{
  "hidden_size": 512,
  "head_dim": 64,
  "vocab_size": 8192,
  "init_std_qkv": 0.0218,
  "learning_rate": 0.0179,
  "decay_fraction": 0.373,
  "final_lr_fraction": 0.0,
  "batch_tokens": [65536, 131072, 262144],
  "max_seq_len": 512
}
Each number is 500 + 50 x the weight over its row's rms, rounded and kept within 0 to 999. Layers, rows and columns count from 0. Numbers have three digits each. The size before them is the row's rms in percent of the matrix's.

# down: layer 5 MLP down (transposed), 2048x512, rms 0.134, rows 1293-1319, columns 0-255
# up: layer 5 MLP up, 2048x512, rms 0.184, rows 1294-1320, columns 0-255
down1293 099:437476546484511514406535540548451507510483517396555591510459503481454494395375447487520426404563516525515461569512522515560557509467614504438538567480554521540452585481386553490487541468511531560497478457546472502577482538560558527407537474452492473573490416392538520423517553514478399450426528533570556523560411527486421432563544485563520347585469494544440498482468517470462485426604511454547593578533484554487418496577576563475552445440466499586476453537508405544488542495494467517552570513399576605479521552549505578514474502524479466573386472461514521511492450484566431557412575534442517483563508436591459482466507544465584488463499565480454524498585478549484511577471479577551485515471503467563540446450529380492442462502429492495470521447533446506482483516558498
up1294 097:445430465479519439506531609558518541512525458469525546540580617528518548460471421453432497382512517535545488583499477555590483478550531515468477487565494503452476429414583513474535399395458503477457483517395548563527458490508570504403441438516488482495443556481588513496554437471444517498542570542519496431562461510519489523480499489518542484540542483465527557440431481460468516520537486511426554480526426457481539538544478477557505602524497407453499459585452493572488543445528462514549443444559458530501483531512574501424492506496492428452502520489497516492640443553522469556527452466498516422404496525482476466446508429488517504449454498356505523420523572463459510533420511584514484426538529525470373457532486509528493516472461480449470504569519524546459445566536523
down1294 100:539497553444477513538497617481518569577485466471513491484470464514520494525510565436423479440499442491484548560587524526481469458521540529505464434428475541504542466552462562569542487520463483421571530583477465531531399451463465562419471460514531512477452492506489561526484500503555474555398457535523524531502465582447513426539558535464513604446545551557607527491540555432518520503527522534464504479496549463559548513632462565427487499457453512477442422488481446481526457489465419466481486550456573383531455459458498482472437530575521415509615517478548525572432515518432468586559437563557462442433575512500492476501579462493508496424556543459564492449509447540493504584514492492529446580454509487571496261524469459572583431380594487560461424505466510475493457489517444
up1295 096:511478583472490515559493451441504567514526582522468508514518487455584522485522565441424503501493453424534514552542568552509498548529467535500513559498500440481536454532445453589489473567583511483348521450473440490497503498484467432510512464534553503530483497480504521527554538535581539566464438513426455532473420444444547524484474534511437614531542421495593458431549558484501489515536462416524479599545518582473385550528506626447476443620523522473506403485608586491508512473419478500418412480494440580401461458556564542545479532615533528485505501440562391502512444507536483464565436507569560512480484524528482482452519419558412487411366401435462585470524459499527512534537463522527402530478502552428567405399554549484471577408580475443517528479527494456531458524483413
down1295 103:466487563475560476543527462507453573444515518378570529543364622556506512432519560500432472445455483495562498479583466488507488464567508549492535473584517531491522424613497462520499469577585378435500487446437430582500533445464582397498686403549510429539463479407401494426522500454575600547522451497605398476441461360499603476520571510542495589491535542525555477448452517572548430440470474502484569465458487431505514467482470591539517437556541401544500509454489586499505496447453511541420534497509512538539489465513413542538456513542417511465482481480551475453457487508451509565467470480497464471477510463549528502598469509543547454491446512483520456501480443486481495509486517477495505575469599494476501558428446450487420564476533554562498527572418510491526433465475501
up1296 100:480512479464488462515474549532493503426517477397472445534436497460397503545494488518503561503431494427523559434492520395562514501499585473515533512445501485434503560445532483515523508489471504544493523450448563552508583527561498494438495648493474505476499511597476532515470521446593574548484525424500614537583501590546588503514531559498485432577435529507497426557480538513446504493497466464458491562495507564481536512548485497444465470500529573454553506440439462542487542490472495465501486537496513456528469459523415407448486538473477439508518587521556516585428559493519438517549486489547456445462475551514581554511605572470514447483538463458530440408516458480531520502627460553539508520573467576467488437504403466482480505414551501391490493456429489570534541532414423
down1296 100:517460420439447377481443611577561511409527496496437487443513532483454521578531433620481419494481563478455496437488523418436467471552584468560608514430408418496452511510448464518482519509535476574433552448603546463530500441531499463441495578511513484577538554458478442550495518432581546489450596460436553533445538509591597491488548455486485418485452491464532441525536469500465501472528488505622476445493519531483472457541548531398489483518548539511451498431487555541530550468514531401488529507541540459509537472499551523580452498500435521571424602468621551532564508534495474501535510430458459520475424445436508590513505464470544575438556532504444521582557502567436524542456497527530594544567401541558590391578418408459471528574479439558534523479540427485591556473501490
up1297 099:592545521599443595506478473532562386440525455520537501550510541479521454466494506405533397514536468487472412525591432505522380478484489516499558530567484498516557518486583393576413592579529441495518446596505540469459463564522494516559451543433556553437498378488409441492546547460433425545560463510570545512477483411542541381362511473465482506517540444483460453500368483494487517486410522494579402529568529539466546418482466468488467454520508456510532494542484520546646508549511606434495507557515433417581473479623485567462466526540502448563518512499421531565452492463490494554493535491494451502441472538508455444405494465440531484459435401554493527532512506552563531490512513465617450534485497475527537442499416507510512524539579435512426395498433494501564413509526480
down1297 098:586474462481496470459448439539565420438519426601503615515418416506519483492507526593532400476405517474573509463539572611457452484425492466493513579536493545527474546487526523532401512482538676500598480484532475457497551485468435523524438542484537457468524428527543545516511496407499438562484537513480504498561479610486511635530445491504562505573486530474531454561524520379596493484504496490452506568521533490483459515497547538498517471560509519480536390510503383555463556550639542488496606567483499442511607457531519555532441529447437544498492567452559508526527419533500497432568522527561453515394530605571437490532491492448559478469517442535456455507519478473400462554447502419480506507547487411483514467596536473508479461448444485514496382489485521504507452547493460
up1298 099:582511508517511487568492512403513520406483541518507447522527544436487490450590551553473493511494541574621470591499423579525529497576447562494479479516541585587538497505438533546456534454492539496474490488520583472557483460484452458538534578511537497569492505557487485496503600558454500557580482522553434514495500576507508520456546498503433463432464474546577547467598515397435478484495574491520594489579486551488501491505405485487550566526445484458566508467567433431485475560522436399549472550477417569474546443441471513550439519494421507546517485434465528672563536450475461478501445419532561464540480508622470622554478381479451481547535366443497421520452543451548514489522530469542506512586525518463426472455566484481515580516623448503499413571406536584579538499528534
down1298 100:569534508520602479531486550485563548432476558460510460523498614542521639341538473431486500534487425544557460587478479493469537500564549457561537502498470425438460454586461486596519549497560500562491482487499517544413436495505458504453460449565428445519478539560410514501474504467506520483447458528492600582454465516517623563509534599456444499518460571474542539460497477557339471557474503438555479548536466580487378508438541516561499521429478530556527555469481525471491525469503539627578469567495540514463558508446481477436488563513483577569461514463530506459463499560502492503457507459531513414544549562467506524550499486519373552458531453386511474512506455565519482475486565464468526514451466459444465505392449498508470455474512494608497461469560469474504502578508469
up1299 103:560457440587474543527579507544475506545565488509553443455490483515524509493467423540623441434525492520441545451516438487490500471544460480510449460515488467532498574477595418501466551448516540475568590572488470448400516492451490501531472493568464536538523552507623401429574334440462464475443523513459567566501566457471502480466520514478435496563546449460450462460472443426502518541543526479510518444473411544480466464457503552446517619542498473511486561448531550501508496470551434443456478528513561526555525523493466453535561464458586580387517406535585583484565497571488466466528581551493555498535459432403491485486512487554374481510537489459529450488484508630495481434416482507521405447488587448447437485574534512455521537495500538556528509477507456586512565624511523
down1299 103:513474582533547564474570427476541520421517498464569615587427565480633501418468444449559492487487422529509460471496442531490474427430400470429409487482512579478504455487495425427507455491555461471534452483513479439386657557464506506458482442571515483506537528504477538350590495434471476505460526535528520430490464537569487529456476498495496540594487508496474456537502496533476462532568447437485519558552460581495411455419466525439484508519514464540569498518410437531515509557576515458524454450537472453551466511580468540580491507454421386575483463496562508594448524494582455537552567509486511480512479522443558565496576483453522591485511509453512548523580579488555558475494505540536480443497440466471517536569528474565505588561543486470524590516540562481543567437544543
up1300 113:458411462550395515428485539437607436495531496423505524468464585452512565501544460497498540505518557572460509524522538446519485590501570605530433485443448549539452546577465496522561442484563560484598535464537552543488442456528568506490489516411538492579548509413543526453512514479502459556525509521510548415549489480563559586511490514415509508466527474457490476610511468622500441534643516540430467495594454473438480444476548533444569512544391537462433537536539589444435463603548527464463509503519518561510492515561523599457523453540539433462520507553466611513539546490475594520451433442498517495515454477559624478531499614417508476509457496451438447545451410442517493475474573532565406580457512509490507528521412502481511500527511542503537447586530472512435439420362494
down1300 103:523465469452400501479471546433513531521473427482481529545481589403497506403536478481460455606583564468528495544514451503516510538485534440603477528544477477534414537502428507483556455575518547509553477479497438473466563419474427541505472464407525441583571456534516494490523449590449571520489461528434504516422418547443484455569480431441512491542480538410507518547492568488487549491509545430508514465495522439550458443472556422441579413522551482541462481483466475455527449479551412497512504469488555478504485491442450471422484505584559576513511528525487582484478564430521547594545499450635578547478416485480546411494535540459482514532343461403488397526451519376576465587490490537531467521485437489529537464500446504484452476430500400474435481514533474432463509464356470
up1301 099:462543499504435434532490494451505495546425470464523450429524547538576445496611432536564575582549410543365477539397519535589412448591462497486420549427589483524456417485528441466540499517528531461466561509539557490442483548454485568507550535527554534484483568403561515478612427485501516582449488497462457589486528560524526510358566481441502483510470457462477374491453568490520496510515524542584496502549561495503501447610588388524480470580519567464491489569444604546403477425426335493529515540501502595506548510486543409538530472489513511483479577515575527495545410529480434525540464459488443492480425436501523591523460460474519433567452534549447412532487444448435575587587495513520481467509419591509478644505540466477511482430506445440497486464502421480503531444462592
down1301 100:599489508524497511528481476543554552519464524417505470383549500458548442515515513469509606550465458489402505508458487530474449523471400489491542460481505426496554418523519508489477545465477532442493423521544539487352553515476499523530518478504502490411426492445476492549502464440462497429516538464445487548589490433532415476572447567467483488525425476471476519517527493393488545513408525471544528490535483558527498484488470497506426502457589532443445450450548446494469576511453516536504513566567471458561396485458454446393511534463432475415456498503435507433476530556524453556513465544465473443451473402570501479458572553517523469500387427547492547470522470514469480451485468512499593472484475459508422469568447484535601507403403408439479537532489521448490511597501446
up1302 100:478473476476515417558461471500481556492437520495455542379464502511496529512534561609536476421495544577512500559395550410553561480508630470547487537402530462464498420623614489437545375517505581517507574584554450459472438546497435564491504539557476453500578461457552482505598580516510560545510544617590392487460462545473440532543437518421554482456454481383443480490468497515605510548481483492524517451475586474516480512535558537509469518502529428423493493377505483464535530500528475618434474386395493503541536508568622436582429514536589554497577516503529431433485408533553506542574434553541488465543414440549479504537513434416536534538498513512509487590522468436480508466473539536552446550543467514509519395550435586527540472502501424541555522505508426555468474516513560
down1302 104:473512487517556431541493477469478547560475519560513477448575611470503480453386526510478567464529509402502416508400574493514537492515508559472462523459496574446495410569456499406451447424511572533503620505440478581427493527382483496515514427536555431523554519516571459503460481512478440573502486520499454469472469454557488541560361551504476484461482474454475500444393567482567539454561389460457542469447522427453519544413525551470636501431562560516472417464552485541535492541490512513472528565465531477520559510481530545529373509527558497430482520458450538418529555567533470470538457536528482485433407546603500621474442503429528463480396522607492514489523425551465468489581557563539521479437518482511491584509559461489475496495541470504409574529529463504493424527512513
up1303 102:491535461464456486513511496493519510570523458551580524499526458508423403564519608555550529457397566445427460449492510569491543505530573498489534524343569504550497488569424458486476509520519459498466482563470504460513441462476536449618516501565623509418549526560403475522528515548474458580507406541387508570517528471525466407485547494521387495510389421532525512602494605508515566432524475548570628506565588561468500442519523481532451449498586426478523553478564508516510525510461486493590502502503619526457565508473531491525487487531444501477440497482496464551503450648497464531553509438552501476617526421504573557530473588535466491439517421428523436527574465487483514466524572536522583495575509482483551490612510506511475453562508499609543553550521629400486541614534578
down1303 098:546502569551528497603494440423568483550495488506552616569561453461575521512476512520531484514531542568464479454429507579489570439493533592489441559432553549492433477533424537497470427547517451506512437558530509411550608458498577520536549420499518509491453572481463489494366385543543596518432492506439503581471527492468470443428467516522415472464534489530416506588467514486535509540520600499434480575460395507575482558459497545487472553544488444446471467492476513539524501500511518535518485541528461495485488530542441516552448571534467570559483496527507472544490532482600488466527552435537428526493461465451435465543428514533491588539525450474542537517555496502442500479445610454543576350545552516483532451465548533575497532544464499398523500386462399504500594464520490
up1304 099:541448530528491458545477541568456558515512447578484465454539469450507536384440469435488525450486451531482491427459461494611512508529499507514571380575436589476496583578571473512472510484535564499519486465434595448511546584622514585484458564601543554479559495610552422525543469570441552421535541611649494481487606463491518525486490526507568414518589543545477442496499536572469486439504529437567535494626480519546541503521551503503515489430489486500472446470468543466432518480564456495531446486458559602455571508427550590490456575570495538533543517551581444477477564506468580572432511500485544525553456612441439499528478521431516481457511509485420412586432520529519470600493539468437540493442488530406471496517544445518556495501610520522574490546540481451467485567481502
down1304 100:404471620554492554433567481444455495489526565512509486500502431455529540507494406508498546465448547563404495527582506477506479469569469486499439471559491441483549535584570501566474498524592529409467534495526481442540485579518571538505505505467610580566505562528461507541546402565549554470535493578548460528514552561531530523503423506504538512505514498453522485490603504578427472469478527517516476422583447564435588490461415525496471452514516517528499434527504470413393545507536521532448404480480612500527569480492435514506500616432485468534451558550495506523493548494486542523405508513518560487508446569493475482439507461454490458532472494489450526450451505483493487528536523515466466452502497411425359551509462537565462453506421407503562426555545512485435523527539533
up1305 108:423427501530514551447490497492426471454487603519538472437507484482482528482423458548533533493499583547406593500435482560451488513453444528509576535461512587452483434473563507576497532524495531501464457426551448491463500466472478495514509560475490438429469476509488493454513517551420542476423559468454535457501610409590549534518511400459588510396508475561485498515430452519433546544488503567456475527440469436535450528520502465464480447527420562565530496444416435505549445457516504524538489472463491536473534390500493465444516341553516551480506437437524426560451529478492523520520502636487456431534558513503500504487433417488588507502441445459571488471523383348504498433518432576513476504456449452519443454493467563524521531479527505490488489564494463502515515540469448
down1305 101:473484557514487523500423495482479444471515469546421462502471536573504471434459442427635406616495518512419536473530490435484392407486457567452498517492435582492526432536492458607442503525516423480467461420500464577491494484574446523558441564455561471388413425514486546375512552519421510456492467542543484436540577429507465412483504503484529484463511544496537527559515503537431555560423512457469512537466437431474438572582568510499428497528466546487508451496541510418468448518504463452599432486521506516497433492521518527505507385477547527444458497454509406429454552470419571395429515508656424628475481566526500463492535457547437425494519411530532449483540463443511440532494455554504468431434449526541579454504459481561501563515484466577443523572534546491529525498523535
up1306 100:454597480518519478519464561491550485491508550449583466463487476495576490566575555410604440522476499527344495397546518495462472510549545514522528481587580511450430497542485436560445552406491464451478480444468446399583503509533559481390505416379490478602511453534510497531528569435544481526495392522602554428479458429407475504540533538471646485545487506500654534504458504541541529512484589425519449452578587603497466599553491429474492460526460561545476497501457493452434536461454448432458471478539425532442483513520476591469423522432407508446495484573485441521484516496491504476496419551509537482556497484516563517461415487503496479454530553502487468530514514515603500556581442577440488465461434456579529471620573485482525433516419455522456505548405460540488508529454472
down1306 097:529568655560519456551479507560504621473534481490441451446564453455504460529543556575564534527461515493465489445485498524409443481499521518518464456550548516443553601429445507477544577465462529469524452458531453503499488575555548488472565449482414543533487524552518549487539513525384550495400489481486576491532492477493427486586473533563466539504490518537569529467457464528449565528556489538530451485394465578447566563482518480473507529483477492447529550557594468475459570607461501498413555498523440532480520471572445505439516525491480518544535370482433514446525494550537548465465506438487464470601394503461455459479524527426551494521490479458436550463481475444532458505595537539510545470359424477490587538491426478521529545454448397516499524531468510524520471501527533
up1307 098:539541535418535554445436446470545501576547524539451482568444466449476502522609418478494549525445477515500474541630493469521475480467430551442583551531457478535470497525547531524513478535514454489547531534413546469522480508466504514560443430436449472588495583572550457492430451473494469500486530549533528455501461449490528541560524435528425450417396465519525510564410521606536502569450492502542566471561524554461492543516528466523508532429521536477420455574513521483526488534581453540473528515534456545532551464513480525541550509562487519475582604428506521529497511466487577561382538513493588555514530550539560492508445588439574537546426478456538480474521451560567508481512502395484516452449487522485539467518492473589538624601470486633470478523470526564478525574459479
down1307 095:586590438463455508548493430458491597498474557499538527572524578500562477494548532513515543475516481511457508413527486409492541532496538446513516409678467434475436488461555585554569527464472438517556497542487531379505537598486571560513478521490560446534475433558519475483536403461607511476436595489486433501482520436539544524492449486486464479352554451441449547506470442572480478576458510518463534559518464450544416476562500464499483485497471582429477489505447480493458493464552554526465486504531488431495489508487493475523584473505450566458560560439580550485479454561385477463480478507544469489544420513523526624542463556453532457619486484493449500585516522462552512509474510433491502468478579414442503486425494430438596585538510508556441516510409477541543526530461577
up1308 103:523496529588501434496454459520529526439503440532565471524450504557588568465578486440592522503525469505576402549523467541605477422509524506451471515569480498475573480524456500455519484468547530562561483530574473524430460487445542506543590523509497478581490494472436450608542460425516551463535552489535555556498552421558480509460489448505507465553552547517471530537430506474513489622407550543531459440549426522583483559476547522476493520528470502403453558475597481361428437487429444518453513494509460475494535443420521614541499470485533569484492572472529454516426491524455470520560494471488530379510539472571454439549450448443554524525430519538527503523421523574475523494391506509456487424495491542487441486536462512543532504526489451539459364409469474436524602484506468
down1308 101:555540487490494421377533512487521506469540378472496469485459540500487464462479453512495532546546548416525605542499562519419517466484530475540453456550587451489509459541517530510473624635480512535488479501615501507481426455463479505428451479432505460453514472593565515528525428424497484526500429432512482488550510473573568551467544458529542556439553639455492452510544541485442502470527594545470473404493486477372508574531502458458499525525405530542484562589530402454494406488544433557459519418500445587445486440529519444473521539538501519482437428565486462508502402498539489486484493443446550460527539538550412514522541523442522494418480468546484654446495451511536527466465556429496506460436484579429558496532556489487466509515469437504573384491470506352492469563464424
up1309 103:432425486572471489541492520455539509490552517455499438517573532469506532540458571392540386527418484464470469582528587496585386477530456483509519546473400549546508401536511537482457442372494429562475533546541488536498495482572530471491436449429516568609515513546486558459535506475523400483441458492499475560437482506549484532520508478420425539549546546447576543485553557414381475399511539489447618491461467537518524517533401547556573520456517485612517523498509519545558473498440504453487462516468461564514520549468542522545427576437417462488433529534522536470504548524501397463458462445629566508501500498521473540586478524560544470497578582538546477568459551472420525599448467483508556541447453591477505452563464490471389456502454508507459508494534502478477449532466528
down1309 104:473527544524406440531438556473516421440493538517501524579489615400478548484468587539477473422405548499483448552406521506553414526403537498502489501438417519491548476482451496497564523386413510527465530423475478497586453459527440617471441403427507520575478570497486453467447534488443580509556515495486564478556459560495502499468505458488509476585447559459538458494502591500517514493468524580512485500461439518488533528506519467503463511516555468552555494478506556543582497461540593490442508409483534556529559427421499584517513510525502388526528506416473450516574442481481513412571463420592470459516545527498513548477439484563469508451511510441477453573460528540545421593614558492499500537504417486590565462440560438417498506567498402486466533495558462516532447486473482
up1310 102:531504492473522426372368578430446476544599471529487544559576551493521554511475520445461425439553546498453510623517530514508510525452475455564438481524514506400442509544507523435489491463493512476406416428494488448546577522484484529506550487424435509602538523542460454595417472480613460539510404501518481446470467463517539509552383505541551505454406556498478477529520416520454455573520406569513550543512447539436500527451553538458490512537386451549409572522457508610475455570501542505567446513515524466496493504480574442506460479408434407517507474523475639525478527454450559399523477420481554496488548498437485519464484539440523560383496475530452559483643515464528500538515502510527450630523481549543577516474439606479448537522495456579527547625435444528489554439560416
down1310 101:505530497453510578533511459562542412509583428477442492488580449476526511509525553491465523557577562575531644495549542465523538504462545580512492489485571509494429452517536491425507479527490411370523555514528470525367524527463441475481563547527564522576510512511547524530535486442548515520379580515504439454423457470530514561466503533466411547509415536494516440588499455623532564480468414562518550471502415471535487566434484558431404429502452439553420539472562521491473498395516540572530411488477531498493523500505490512573424507510505380501523534511567505516464487396402497441521534486418448505500466429433474514505554448460513586454530431534418472558500452476500513429583490494487484528549488530578503477441590650495475502503535501483543512559511489421540496429487525
up1311 097:472622422514495563503441487504396525500523467545518566464530531512464585477472449546483474558472486449524467484498494623559478565411431533526485427598426601568438520484512559527517401504505482437539532445439494461492517573467447448460508430546465494531418466459583460504522476503497472607492589416542506532441478451494608468533504478496456573521507457494528488479426488489405460523403608472450455497542473504564546508420452509427484533535417532534562496516480566436523469597499515443535488500492475505510458533499449497466502527504457512482544453608502584542374503472502530485449431402514418519459568539503533503490565511539586437440551473486429454593485497469416441548434476533498458445564576506580569507534497509529536471536583504525474422513487460606525590422583422
down1311 098:538426390506510535501477507538526479526496492489507607428456498586497534542582536400492606535557539410522437474405427590551513444492491618450533542515529519438517555589459442493427418473500524585477464515556407542536510463505490346501488451507472557537526499533539458594498540467601604481467446569376453521494568588526568401533484485473483505498455573535533614507486478466527530532559606467421533576464456532525544385490463406529546475564498493526477495478512537394444512562511504479461552513526491422547562460528517432545395539545505544448575565576525570440454569450607514603520395519524540446472585467498561528543497507478554543432527455493492543554491508473444587491502549538440464536464482520503480504581489512552589577534503531569516492448496471512453437410533495
up1312 098:544503457514402465496477530486493478600522523514456496433551413480544524516539542419481605550555522575499518556652551556567459509546585522624617551531381517494554550441521458556519369489575526525518525520505440419501442432486467523573496484544516480488438536561455490548505493594487488511541457510508554507534426540472506485463520509495480503569535451590485486501427516471502542405512450525499531505558623583474494483667499515509534523492468579468467523548547534543455520485591457472448555553433560531615558537442393462443481624447447523429520576452466462558505575497448431490543496427447492506585575641577428481508463527519452497533467511551471552517524490466437407598431462422465580500530432495533463517477592542584501502595533543543537534498458556419448503607444556
down1312 101:465546492447466668507579475538498442536496547434481529393444516542462512457414444436393544498469497509509502488569460465502505528438548511560536371469439517560544547501560460470425494398508601490473569506575478528570460403418617431497555475490504504490448460549491528544463468502444498555565494519392481478551510515520477478480517543493460499484512553426493535545563436436459474497526521539390484478480515455561580369445463479536431459469490486461455548493562421455484499476529533541459539491496584567495485401401439498477481595510533584475594446452411520461473534542557574498498516429436425517507473499447441572474441486473543443539430524475530476480475516458473502589522410536556456465533541589495357451461493489477517503498568526504455423466375515551419555613514625
up1313 095:521558459497469528491471557464494455454521537438435528467474500586437557545492524409584444507466568464486501531508444504563439482478419553528386408612564524489567529474453507419497458467463585445591455473476487427489562477518525458479526499499429562515605540486502479618588669487449483482548498502468445561529527466518488466496544396414479570569592464551537355424565540481525429485458475554506580521497507467506485463555518591441481475545488537506500506560502437540449540457460466559576538436495544531489414504507566450410499563571437498533508475534478544524495510632529625507483496498501502479438454548587481519457364539479439528568522584443486411582582428547471512536580515546561506538547529544492467412514559487484579517437424403477481534547517561484499486468485432
down1313 099:525583506496426516489477572518477504453459469543447502525559552605525465442583574553517450540446586518515529447484500455546474500494457656489491425505583471517559514477546514513528447467466572512437460518476482558429482535550467454504542490461533481425423551503486447555475486443431535538567587498503519557478476525459439618570367413456477561408545580515579576558453484569479404476508433495543447486456462549525459543535539584522506492481507509505471522524561479418502485408489448520490524406504534537522508525447466478465544489476507462425433528470430481449451470585436529509467511458532538466470487547518472560525397402477484436615544485471522458523490580538401448521571550507399512540585519457587465473476544466426447400545529475524455499449514510468531526587499477
up1314 100:413525449490588473490453511480537494544546466501499483559461601404468437554501531441544483537488517608477528685463461488462427457429449540530535495485527461535534570438541403447506565500489424456540511463492400502530468439412475487482507505492474564544544435431407481532480441542553521509517480363474578559444500517529571479435576494481455554434535448533417507474448514513464531516523505463496480499444512429528516468507577505515555595409465493472484421464440480493443477482514523592423555503471430526368527466579484461460552474471555534522568464478507531503457583458459556544532504578533496566437500512542411398474586523587518604529452473493406556560485397447537488500470519416456471443482456441494528445475547511493459471562447420577464455528594553619512506448582411
down1314 097:581462499563474445547506464593574498556464550551493432426518473488565581434614568531487452542528541539477534490477497455451473447528514525552516546461385524526546435518497504455398479524508500461516483539445508465507480438529523461511510569510572458503567571460497530572504532526585520440501518527551527510550545472426522513529552453530413555558547566550461431424442530502530446509527471580473450458512593480501522567481541481402510518467455540391500456536492565545537498450454490390547425501458473497524522476568533504516523567546500473479497502561499544490540516492486427517513584386569483482435538421506476435478485562532513526588532521521557549508593476439423439527425602493455554414551539530436536484610429461489531524517497518418525512568442546564423439514482415
up1315 098:424528417519475432515554522522458478514531458500509451457489493477604475461467612538499547582529483474426453565551497563433509489572507537454462635504502561595383492491555516536467415365471562482526504578544477487508383512487532524472476372470443562481532515444481485510524490542518545476508493534391477587455517495450544464507496498464504436460461546557515484550446466400524638497482417511467522417490511483485473500496517454439474495511500568591480561520531515525522530571543631547594453525502464556531481524466493496452476506507504551478476504520436487487508639524493457521484476537593531584552568396472480559488411599577434520540505577584449379555449492572501453517535566513496509505443613585526498406510487469485475433525478477553533519524503523531492468487509533
down1315 100:476478509525522486502493528410485508571448577552569442480459512480399515497442403499407504447522472500512533467439568553558438456554618542493459479437429408486581526494517493470457492564545490531462584518468522500412596617501518415412460549478544464518530416486442553454465497465537437510533513529533460489537484508456616462442437457564517485518484514504438490415433526604419399428574523421509569553456446481534530417539487504582521429471495449458439417391446442463514567412472496487373533448612500414522535492512436527539592510518485578526514485475540540417470488480441577395461490471441561484452449593461444572565497565508446545449511499436558506441496477518559563508526437527491522517441544623444488549492550473542566508417456525498421489506515505558511574526499512
up1316 100:529450566506466487420567525521467504608494498491488452477515500516480484563431461525465562458503540457483460567579486398508458516448458386369609514545456513538508510492427465432583491533493448591470513538482451495553494515470454454519528510596456581450472513614483451531481428366436539349545506525495454520408519560529485524431548528453503419473524451439545512517433437492540515475618449618496519581501479528483482565486515545455485482482478417530477435539587461526513567370554367510530402474433544485523435533526444514475555488417533531447485509477498535521489435472502407495501573494511466463520485465500442450429460485455446484607383502567478508551509551493551448521533454561470532488530587451617553508452453433551467513556529442496512427459432467581527467450492570
down1316 099:504457507407417481386449404528624483536559460457559519513520465539506489524404539525543548574556477576492521486449519452455497578561476424469526487504515476477510355507521526477527561560483431523406471559550456492521560523467491554464577521528442492525459410549479597568432454479547542464458489479569444468479477502491460433457455506556425521588458439390418482492411583493525563524496493562483461489465570462478426511494497504497531460528508534401511442477498524505508552519488571535502521525440516539542501546519526513494541475495499463513461444470429520486489382521523415502524575545491437588600514472440545470535407491529519498549491426465347396491512554522507548486530421537514512481493565495557545492499535430432422495445453455590502511498511514472402476508485525
up1317 101:647541423489486527518574524505521546476579490413470472488515467516409528490557539487577521453507422440513525504524450445456538504430429457444530378485508458481453592495577503474505501527451513479470580545600438471561494470496486512502491473488478518417506548462440614518510557517472361548467461521572521549543478499457450458520530557594519477585496558507533466538503514499613465465456517433557525441472388525532525401534607388460570514478411443435426454513496401523496418426463533443563453494438467503535485502454467484458479519555558405451469562555489509490454543499422508481583490548476462533531376584505475534502479538580589507494536529429477446478577532463448433531510584443506529520488465397485472600464514508542449468470449474566482485451461510408488477486518493
down1317 099:550550509507473438497496436433548525542526397573536570453561460560473547513540563511451497457546591569476573557508575450546427468597630476498484504534450484498485514477547454397479553498470483561575476521652507476528484518483479371500500432559509522463489469454508545497508445498495464544492487533449460558517500542570567400457503489466450483545594431523488507483341564488557524505504541557419482567541474476496589529494549483486431532566473525468514472451531564542526565458399535479623437480479532464529496435476491490499455445588462482482464561538528547441441449477450432493487454545505505496476486540508455481642442458523425455505372494500478425538483514396495527554491462422416439578502436502448460455460456436519446467507526546466491488518493397454565519509566547
up1318 099:507530561488523543545473443548451508600516466556464435549565503447560505552517540470596489452504514449494541546408506474458464470501486549363383464476558595551588458491427373531495475491511569482552499484488475496517493435495492453579431446510504474431565531506553569535428464480411448510457532487484484496514508497485437583470517502470577531481548545500619536493384500449554429444433456452580491460444551423525550516420384499456485455522457495520435469556409515601493521533399495579592519454492480525550510566520491541533463554513444473544389479493576546454487517500502456459516529366461443528427473552567543494545550471572474385377493466464502506514495500496582528567452537429525509496525468512602513499470399521488477480461388466499464402523477573480491528460482449
down1318 098:452474554445444427465551509584495460509509525493578542531407550535579530445515452544520437564467587541551461549463395551411479513483524485582500461387387500488431474532478553503467556467491506539495442550428420486464442490492514476485521489470441565433549480554490559451510510504540618511538490486591486574534485560565490553468458490478474535525484441473635548453604567533485466484558450457490539535565451458449517433497574539550496459524528498525565473504535495493470490562456446585598501653499465486454480534434599556571514425385513494510496494585407500456438450538551444581513553520521398518512567478433452420478433573447590452513474479528500493517495636475533526455513437550481528503485461521493493507475470445487492498618486474480453493468579571447422446519521495
up1319 099:463531522502435551525508571594514509480510448526510543497563559512436509380464578401470526493512558495505463502500524482541529428483470559524581447568468563526486569538506510540534484493498604533442451495573540479508557531512501390537533513512428390525469412464553454508546481512458442454366484522425507480494561511545491562563403469548504534473509439491441562496509444507487485577517476463499507466530551487470529548521454502410620528488450491545496455445486468527502494511429518489509408552440432473565503555532572503524435518460547497540565573537473447495482553396413517561535498539470510521418540524587568500560451499508531452458517359558464539574522466468404461488518466506516432566512518561546488458563433499609555563528469497460527602487422563476514561435415413
down1319 101:449458447465501533410479507503507615496531460529545450519516466596625550438549482440586403557456571488460540488532502483516575474481587518470477464514499445479457488426495496565482495543503500478425490509505560470530479456494613404470485510467471448491478487574461520604421535571527480489461506652424400402452535444467468457540535484576540552480380445541484553423521439495419524451493375472437550512483549466371487467475547505479431490483521487412600528527470488525521419406465486505471449521609565467527483575534547474418486588531448522513542517421493501491532364549540527572501501552512510568452569467460548482468439434550440484531474496549508538590461505452456456478489374529557473440515583488520518496571507426509430515489469524488433468518427541470503524475441473
up1320 096:461488478545419424616498573509479463501394502587546512480481552482519472574494503590498527491461476466525450506390522545543523500551470558599451559519631527572479444521533531509455387550456462546490490493514526475448514497450481551490477418435417494520575520536501444518550465518534451502488512486487436493542422507522478546621417472477501480496478409481417522456463471414552525373503481465433539465448511504511528608421549433481467486546519409533478364459546478590545464522491495465557476517455483456531503621380571510358562410470470497455472525575588534601593491425508598520490537446567497465453491500565513493500429547485572470546584582493514532453504514536476549478445478509547572482509555522504508483537495536453509475525415498434476480445480458535468429522450512